{
  "norm_place": "pre",
  "lr_head": 0.00579,
  "doc_mask": false
}
Each number is 50 + 12 x the weight over its row's rms, rounded and kept within 0 to 99. Layers, rows and columns count from 0. The size before them is the row's rms in percent of the matrix's.

# o: layer 4 attention output (transposed), 128x160, rms 0.13, rows 45-63,108-127, columns 80-119
# v: layer 4 attention value, 64x160, rms 0.124, rows 45-63, columns 80-119
# gate: layer 4 MLP gate, 192x160, rms 0.155, rows 0-5, columns 80-119
# up: layer 4 MLP up, 192x160, rms 0.149, rows 0-5, columns 80-119
# down: layer 4 MLP down (transposed), 192x160, rms 0.149, rows 0-5, columns 80-119
o108 106:42 52 43 53 64 46 71 51 58 46 42 49 64 56 60 43 60 41 51 54 36 46 50 34 45 38 45 39 50 60 65 48 48 46 52 35 46 53 25 56
v45 089:63 41 60 50 38 58 35 55 59 39 56 53 39 49 57 24 66 57 65 58 48 49 45 45 29 45 47 60 64 39 36 63 59 28 60 36 31 65 50 40
o45 103:43 48 60 45 70 53 58 45 49 58 16 54 36 50 31 41 42 38 47 54 42 76 57 45 51 47 42 33 33 43 48 46 36 45 65 59 41 58 35 64
o109 088:54 60 54 45 68 55 29 43 38 62 51 40 63 45 44 58 42 44 63 39 82 41 52 56 62 42 47 43 29 33 48 67 47 42 51 63 51 41 44 39
v46 088:55 48 40 56 51 44 40 69 85 48 41 64 46 48 38 55 58 70 64 44 57 24 60 48 56 50 51 48 62 45 57 47 37 57 67 43 46 51 47 39
o46 096:59 51 49 54 48 48 64 51 50 62 24 39 44 47 56 43 48 34 50 53 53 39 41 58 44 42 64 33 31 53 52 44 39 52 51 49 58 59 36 41
o110 091:48 47 69 45 43 68 38 38 30 63 50 55 50 68 52 56 48 45 46 46 65 59 63 73 45 46 40 40 25 55 59 63 46 55 56 60 48 34 59 45
v47 101:54 42 51 30 51 34 51 65 60 44 64 55 60 69 42 64 63 46 37 70 56 57 51 37 56 41 49 47 52 52 45 37 48 37 32 44 47 55 62 51
o47 105:68 49 60 46 55 53 39 56 44 67 45 45 46 53 50 46 45 53 65 47 34 43 38 64 35 52 50 53 76 57 73 38 74 48 58 43 56 38 83 47
o111 090:56 61 44 42 41 49 55 43 63 29 64 57 62 33 58 39 73 42 72 27 54 56 43 41 34 49 41 44 38 25 90 54 60 59 60 61 38 45 61 42
v48 096:43 47 40 34 61 65 48 55 71 49 80 33 60 31 51 26 59 50 40 78 32 41 50 68 45 51 51 66 54 47 48 66 36 33 58 48 53 54 37 61
o48 101:47 43 57 27 42 49 40 35 56 49 48 64 66 60 49 61 55 44 48 38 45 74 52 48 76 57 52 39 41 61 67 38 53 50 62 34 43 33 28 37
o112 092:63 62 48 50 36 56 36 43 17 65 39 56 57 66 38 70 53 45 66 43 69 57 51 58 65 44 34 40 35 43 53 32 49 34 48 51 48 45 56 44
v49 099:44 48 49 64 45 23 56 42 33 50 41 53 34 43 51 45 38 37 72 43 56 22 59 45 71 46 49 36 47 51 46 59 34 58 37 50 53 42 51 67
o49 114:38 51 58 55 51 63 54 55 25 40 82 64 45 46 38 41 48 65 38 64 43 37 43 60 48 50 36 65 55 53 60 45 44 49 34 62 36 29 69 34
o113 091:31 38 51 58 39 54 50 57 46 60 35 49 44 72 46 41 49 67 46 49 53 41 64 43 61 54 60 53 37 58 39 47 57 54 48 56 54 49 39 45
v50 113:42 28 49 35 52 43 39 32 48 31 58 40 43 46 41 30 56 39 77 46 26 47 43 38 55 57 48 40 69 50 40 75 52 24 42 55 20 62 47 65
o50 107:66 45 55 50 53 61 51 71 53 47 32 50 31 58 28 45 56 54 44 53 37 68 67 57 52 37 48 44 31 52 60 54 60 45 53 54 51 52 78 42
o114 111:44 60 53 52 49 52 37 49 71 53 40 63 46 63 56 33 44 54 40 40 63 43 53 28 64 52 50 58 34 43 47 54 59 46 56 59 42 50 61 39
v51 102:49 37 59 60 52 52 56 31 38 42 34 23 33 46 65 43 48 40 47 43 55 54 46 48 55 36 57 65 45 36 33 40 48 48 29 59 60 62 64 64
o51 114:55 47 39 46 35 32 58 55 70 24 44 63 51 60 79 42 65 29 39 26 48 71 60 38 40 68 64 45 36 42 52 82 43 44 61 44 61 47 37 68
o115 084:60 51 56 44 70 44 65 69 54 30 58 50 49 36 31 63 41 44 63 40 59 63 37 47 38 56 58 48 26 50 60 49 57 50 37 47 78 41 25 38
v52 101:53 34 54 48 61 22 55 49 42 45 34 43 60 57 51 46 49 34 29 68 44 53 69 41 56 45 54 50 51 39 61 59 30 45 18 70 55 46 61 33
o52 109:50 44 39 45 38 26 37 46 46 59 70 63 26 58 76 54 53 40 58 42 40 61 39 40 34 69 42 48 41 50 74 34 48 49 50 32 43 29 52 45
o116 087:55 37 53 51 32 44 39 52 57 49 63 42 53 51 41 65 62 60 63 26 43 63 51 63 55 38 43 63 27 61 56 41 60 63 44 46 48 60 51 46
v53 097:49 55 45 38 43 36 54 24 45 43 55 51 58 66 37 35 71 45 35 69 55 69 39 52 53 51 45 30 61 36 42 47 61 50 49 35 73 65 49 47
o53 104:56 52 63 54 43 59 47 65 39 65 49 46 46 34 46 59 46 58 49 47 39 61 56 51 42 44 48 76 79 53 44 60 84 44 56 56 44 59 64 59
o117 092:43 44 44 36 64 43 67 51 59 50 34 38 66 47 73 45 60 61 63 46 62 41 51 30 48 55 56 46 53 41 59 61 40 47 62 51 58 53 15 54
v54 095:58 76 52 42 37 55 43 60 24 48 37 52 29 50 56 42 72 33 52 37 43 55 72 55 57 38 53 40 41 47 36 53 68 41 52 42 49 55 73 44
o54 103:48 44 56 65 47 64 45 47 67 60 37 55 55 60 38 40 45 64 61 39 40 41 63 46 40 39 26 42 42 56 51 62 32 67 42 51 31 52 80 56
o118 090:55 55 37 33 57 45 45 59 79 61 81 65 61 44 49 53 60 44 58 36 40 67 54 43 56 50 63 58 35 35 68 38 39 50 56 44 44 50 62 47
v55 097:41 64 45 52 39 62 59 50 31 36 50 53 67 43 51 66 40 68 52 66 71 52 43 37 36 50 41 71 55 53 52 63 45 63 46 75 18 58 51 58
o55 107:54 54 44 42 45 45 54 69 64 35 46 51 47 54 46 44 58 47 52 57 51 40 55 69 54 60 41 50 58 58 32 36 42 60 40 50 63 62 59 51
o119 086:39 32 40 45 51 45 53 37 46 55 15 29 45 50 65 29 46 70 65 35 24 39 57 39 51 48 47 61 41 42 42 34 71 63 40 30 46 64 28 54
v56 098:62 44 74 65 53 47 53 69 57 46 53 48 39 38 56 32 18 54 68 59 42 48 62 33 43 54 44 70 36 59 38 55 36 31 59 35 68 62 48 59
o56 099:45 42 39 28 60 36 48 16 39 35 63 45 90 49 49 42 56 51 50 34 56 75 44 54 66 58 41 49 40 34 73 45 31 51 39 40 64 45 60 36
o120 094:55 39 28 66 59 47 44 29 60 56 24 47 52 50 62 64 70 60 69 34 54 40 55 57 80 57 48 26 41 32 51 79 56 54 27 52 41 52 41 47
v57 097:51 58 64 47 30 38 44 55 28 58 63 47 73 66 53 30 59 30 47 32 56 67 29 27 30 53 50 45 73 51 72 42 78 35 61 43 44 38 50 44
o57 099:63 43 70 80 52 47 50 54 40 45 54 46 33 52 45 49 41 47 53 47 53 37 54 55 60 45 53 61 67 42 18 53 44 43 61 62 59 57 51 68
o121 094:71 50 52 50 66 44 40 49 64 40 48 37 45 46 59 56 54 59 54 54 32 27 31 64 67 47 63 37 42 43 36 61 46 52 46 49 52 66 44 57
v58 107:55 49 59 38 31 58 39 75 42 47 70 50 80 52 66 59 62 36 65 52 59 57 52 50 44 27 60 56 80 54 54 18 72 44 49 57 40 38 59 55
o58 114:60 46 50 60 48 62 39 43 66 67 40 46 51 55 46 51 42 47 61 51 50 39 44 67 48 57 61 37 63 47 42 38 42 49 57 42 54 48 43 67
o122 098:55 38 52 53 54 51 37 30 21 53 50 44 68 54 37 60 66 53 77 67 30 53 54 73 72 37 49 36 37 33 61 58 48 34 38 44 57 55 52 58
v59 090:52 63 53 28 56 43 52 35 45 72 11 78 46 45 36 60 30 52 42 59 43 45 53 45 60 63 44 40 57 54 48 43 59 74 36 40 57 43 52 38
o59 092:50 53 34 55 56 40 56 15 55 45 61 62 52 56 76 45 43 33 59 37 58 42 53 40 51 67 42 49 61 36 47 64 55 59 51 62 53 39 48 57
o123 076:73 66 62 40 44 71 57 61 69 50 48 35 67 58 60 41 37 41 62 69 35 58 46 83 46 17 51 42 62 61 56 42 56 58 46 44 49 66 52 54
v60 102:65 49 62 68 35 53 58 59 27 47 35 39 32 54 38 52 37 60 48 38 74 46 44 51 52 59 55 59 48 58 41 41 60 50 63 47 68 50 60 57
o60 118:60 47 52 60 73 14 58 34 51 31 38 34 57 56 53 37 69 37 62 42 52 20 34 48 38 74 46 40 57 23 61 62 26 42 40 52 57 44 34 49
o124 094:66 64 43 50 67 45 38 48 61 49 59 66 47 38 40 72 47 31 56 41 43 72 45 64 38 73 45 44 46 57 82 39 40 47 47 42 65 46 51 50
v61 106:35 44 65 50 32 37 55 37 53 41 70 67 43 38 61 41 63 52 71 58 74 39 42 46 52 34 50 64 44 39 45 62 45 25 61 52 39 92 46 45
o61 112:52 49 61 25 44 48 55 59 58 63 44 55 56 65 35 43 54 52 31 45 31 67 40 55 55 44 58 50 59 61 48 46 49 59 63 46 49 50 58 42
o125 092:38 57 48 40 76 52 49 72 22 57 41 35 51 59 35 62 57 52 65 50 77 54 67 46 53 39 37 46 39 45 36 61 39 33 42 45 63 19 42 40
v62 094:57 54 52 66 53 47 48 61 47 75 62 45 39 33 45 56 37 57 24 40 52 60 60 40 51 30 60 48 21 64 70 49 38 55 66 51 58 65 48 51
o62 088:75 62 54 46 27 57 54 33 56 33 49 53 56 54 42 35 56 51 59 29 32 43 55 64 39 33 51 50 28 57 42 36 38 66 47 30 53 72 46 47
o126 102:54 28 41 42 50 46 48 47 40 42 52 52 47 37 79 70 69 41 63 62 48 51 53 65 52 47 55 32 65 32 43 61 60 46 38 36 53 49 54 60
v63 093:51 62 36 21 43 56 55 66 61 50 46 62 47 52 47 54 68 22 54 55 40 51 48 28 46 62 49 69 48 65 47 41 65 30 55 53 31 65 57 16
o63 104:46 41 55 50 61 66 51 60 51 57 60 49 46 63 32 27 30 54 51 38 57 46 48 42 92 43 25 43 47 45 63 39 37 45 72 61 53 57 86 40
o127 088:56 56 40 48 45 51 49 65 65 37 67 47 44 35 49 31 58 73 54 43 49 49 44 47 53 30 64 50 44 36 35 71 47 59 55 59 23 36 77 56
gate0 106:32 67 30 59 54 37 57 55 58 68 37 35 41 58 51 49 48 53 73 54 34 54 27 71 45 46 45 59 39 67 42 53 55 43 39 65 37 38 36 46
up0 099:64 44 62 36 43 60 56 49 52 52 63 62 68 48 83 83 68 57 57 56 63 60 29 60 51 69 54 57 42 41 59 63 70 48 68 60 37 36 62 38
down0 101:45 37 54 38 48 23 57 48 42 54 49 58 43 69 48 51 30 59 45 58 40 58 73 60 58 66 49 50 39 59 71 84 51 38 44 32 65 40 67 41
gate1 093:46 50 52 32 58 44 49 46 49 50 56 39 41 60 45 57 65 69 48 41 60 75 44 53 49 52 66 52 49 50 53 27 50 61 59 34 40 30 37 53
up1 099:36 60 31 65 65 37 43 61 51 43 24 52 50 66 55 54 60 52 49 45 70 56 54 46 33 50 58 49 49 28 33 36 34 56 40 60 37 60 57 55
down1 098:58 59 35 74 48 38 44 68 47 48 55 44 65 54 37 37 61 60 58 52 47 45 70 38 52 48 69 46 54 42 48 53 62 70 40 39 43 43 67 57
gate2 112:51 57 47 63 50 63 43 26 50 40 52 42 72 41 56 50 44 48 37 43 37 71 69 51 24 58 71 32 49 48 59 37 42 48 52 44 67 51 34 70
up2 105:49 57 42 50 34 41 41 52 67 40 39 56 51 57 83 63 52 48 61 71 62 43 41 58 56 55 68 51 51 54 59 42 46 68 40 68 35 41 43 59
down2 103:44 63 40 46 68 42 44 43 45 38 48 39 56 70 72 48 55 41 71 49 65 50 54 52 45 70 63 52 64 57 38 46 53 57 52 59 40 44 43 45
gate3 096:50 39 42 52 46 53 23 54 56 46 59 62 50 57 33 71 41 42 38 52 55 64 29 54 48 32 69 36 30 37 45 43 55 42 65 38 36 51 33 47
up3 095:43 60 44 50 35 43 39 69 57 43 41 48 68 55 59 59 57 40 51 44 59 48 49 47 50 66 45 57 49 53 58 49 33 43 36 55 40 69 58 42
down3 096:33 43 48 40 48 53 58 36 52 38 45 50 37 50 39 54 46 70 43 51 43 48 52 50 54 40 61 56 52 53 39 38 37 53 44 29 55 52 47 38
gate4 111:63 62 55 40 28 75 77 46 53 62 63 60 41 53 36 72 39 53 34 14 31 54 67 35 36 50 54 19 58 57 37 41 53 38 51 61 69 38 42 67
up4 109:64 53 55 33 52 35 53 18 45 73 73 58 75 72 70 52 71 58 54 43 60 72 58 59 67 66 47 55 43 50 43 51 67 51 81 36 62 49 52 52
down4 107:59 55 46 44 55 27 40 43 44 41 44 54 31 59 63 46 32 57 55 44 36 64 49 48 47 42 45 48 46 43 46 68 55 75 51 35 50 50 29 65
gate5 108:24 41 44 49 45 48 61 62 44 66 62 63 30 68 39 40 50 72 51 26 42 63 39 20 37 42 52 62 38 53 48 37 42 35 52 65 43 50 51 24
up5 101:58 54 42 48 54 34 38 42 87 57 43 33 36 25 23 53 31 54 39 38 39 61 62 44 41 57 44 37 38 46 50 33 53 44 44 46 69 45 43 32
down5 099:49 49 54 64 45 45 38 44 47 48 39 35 50 66 35 58 52 27 25 49 49 51 52 50 65 63 51 58 34 34 58 49 40 73 46 51 19 64 71 53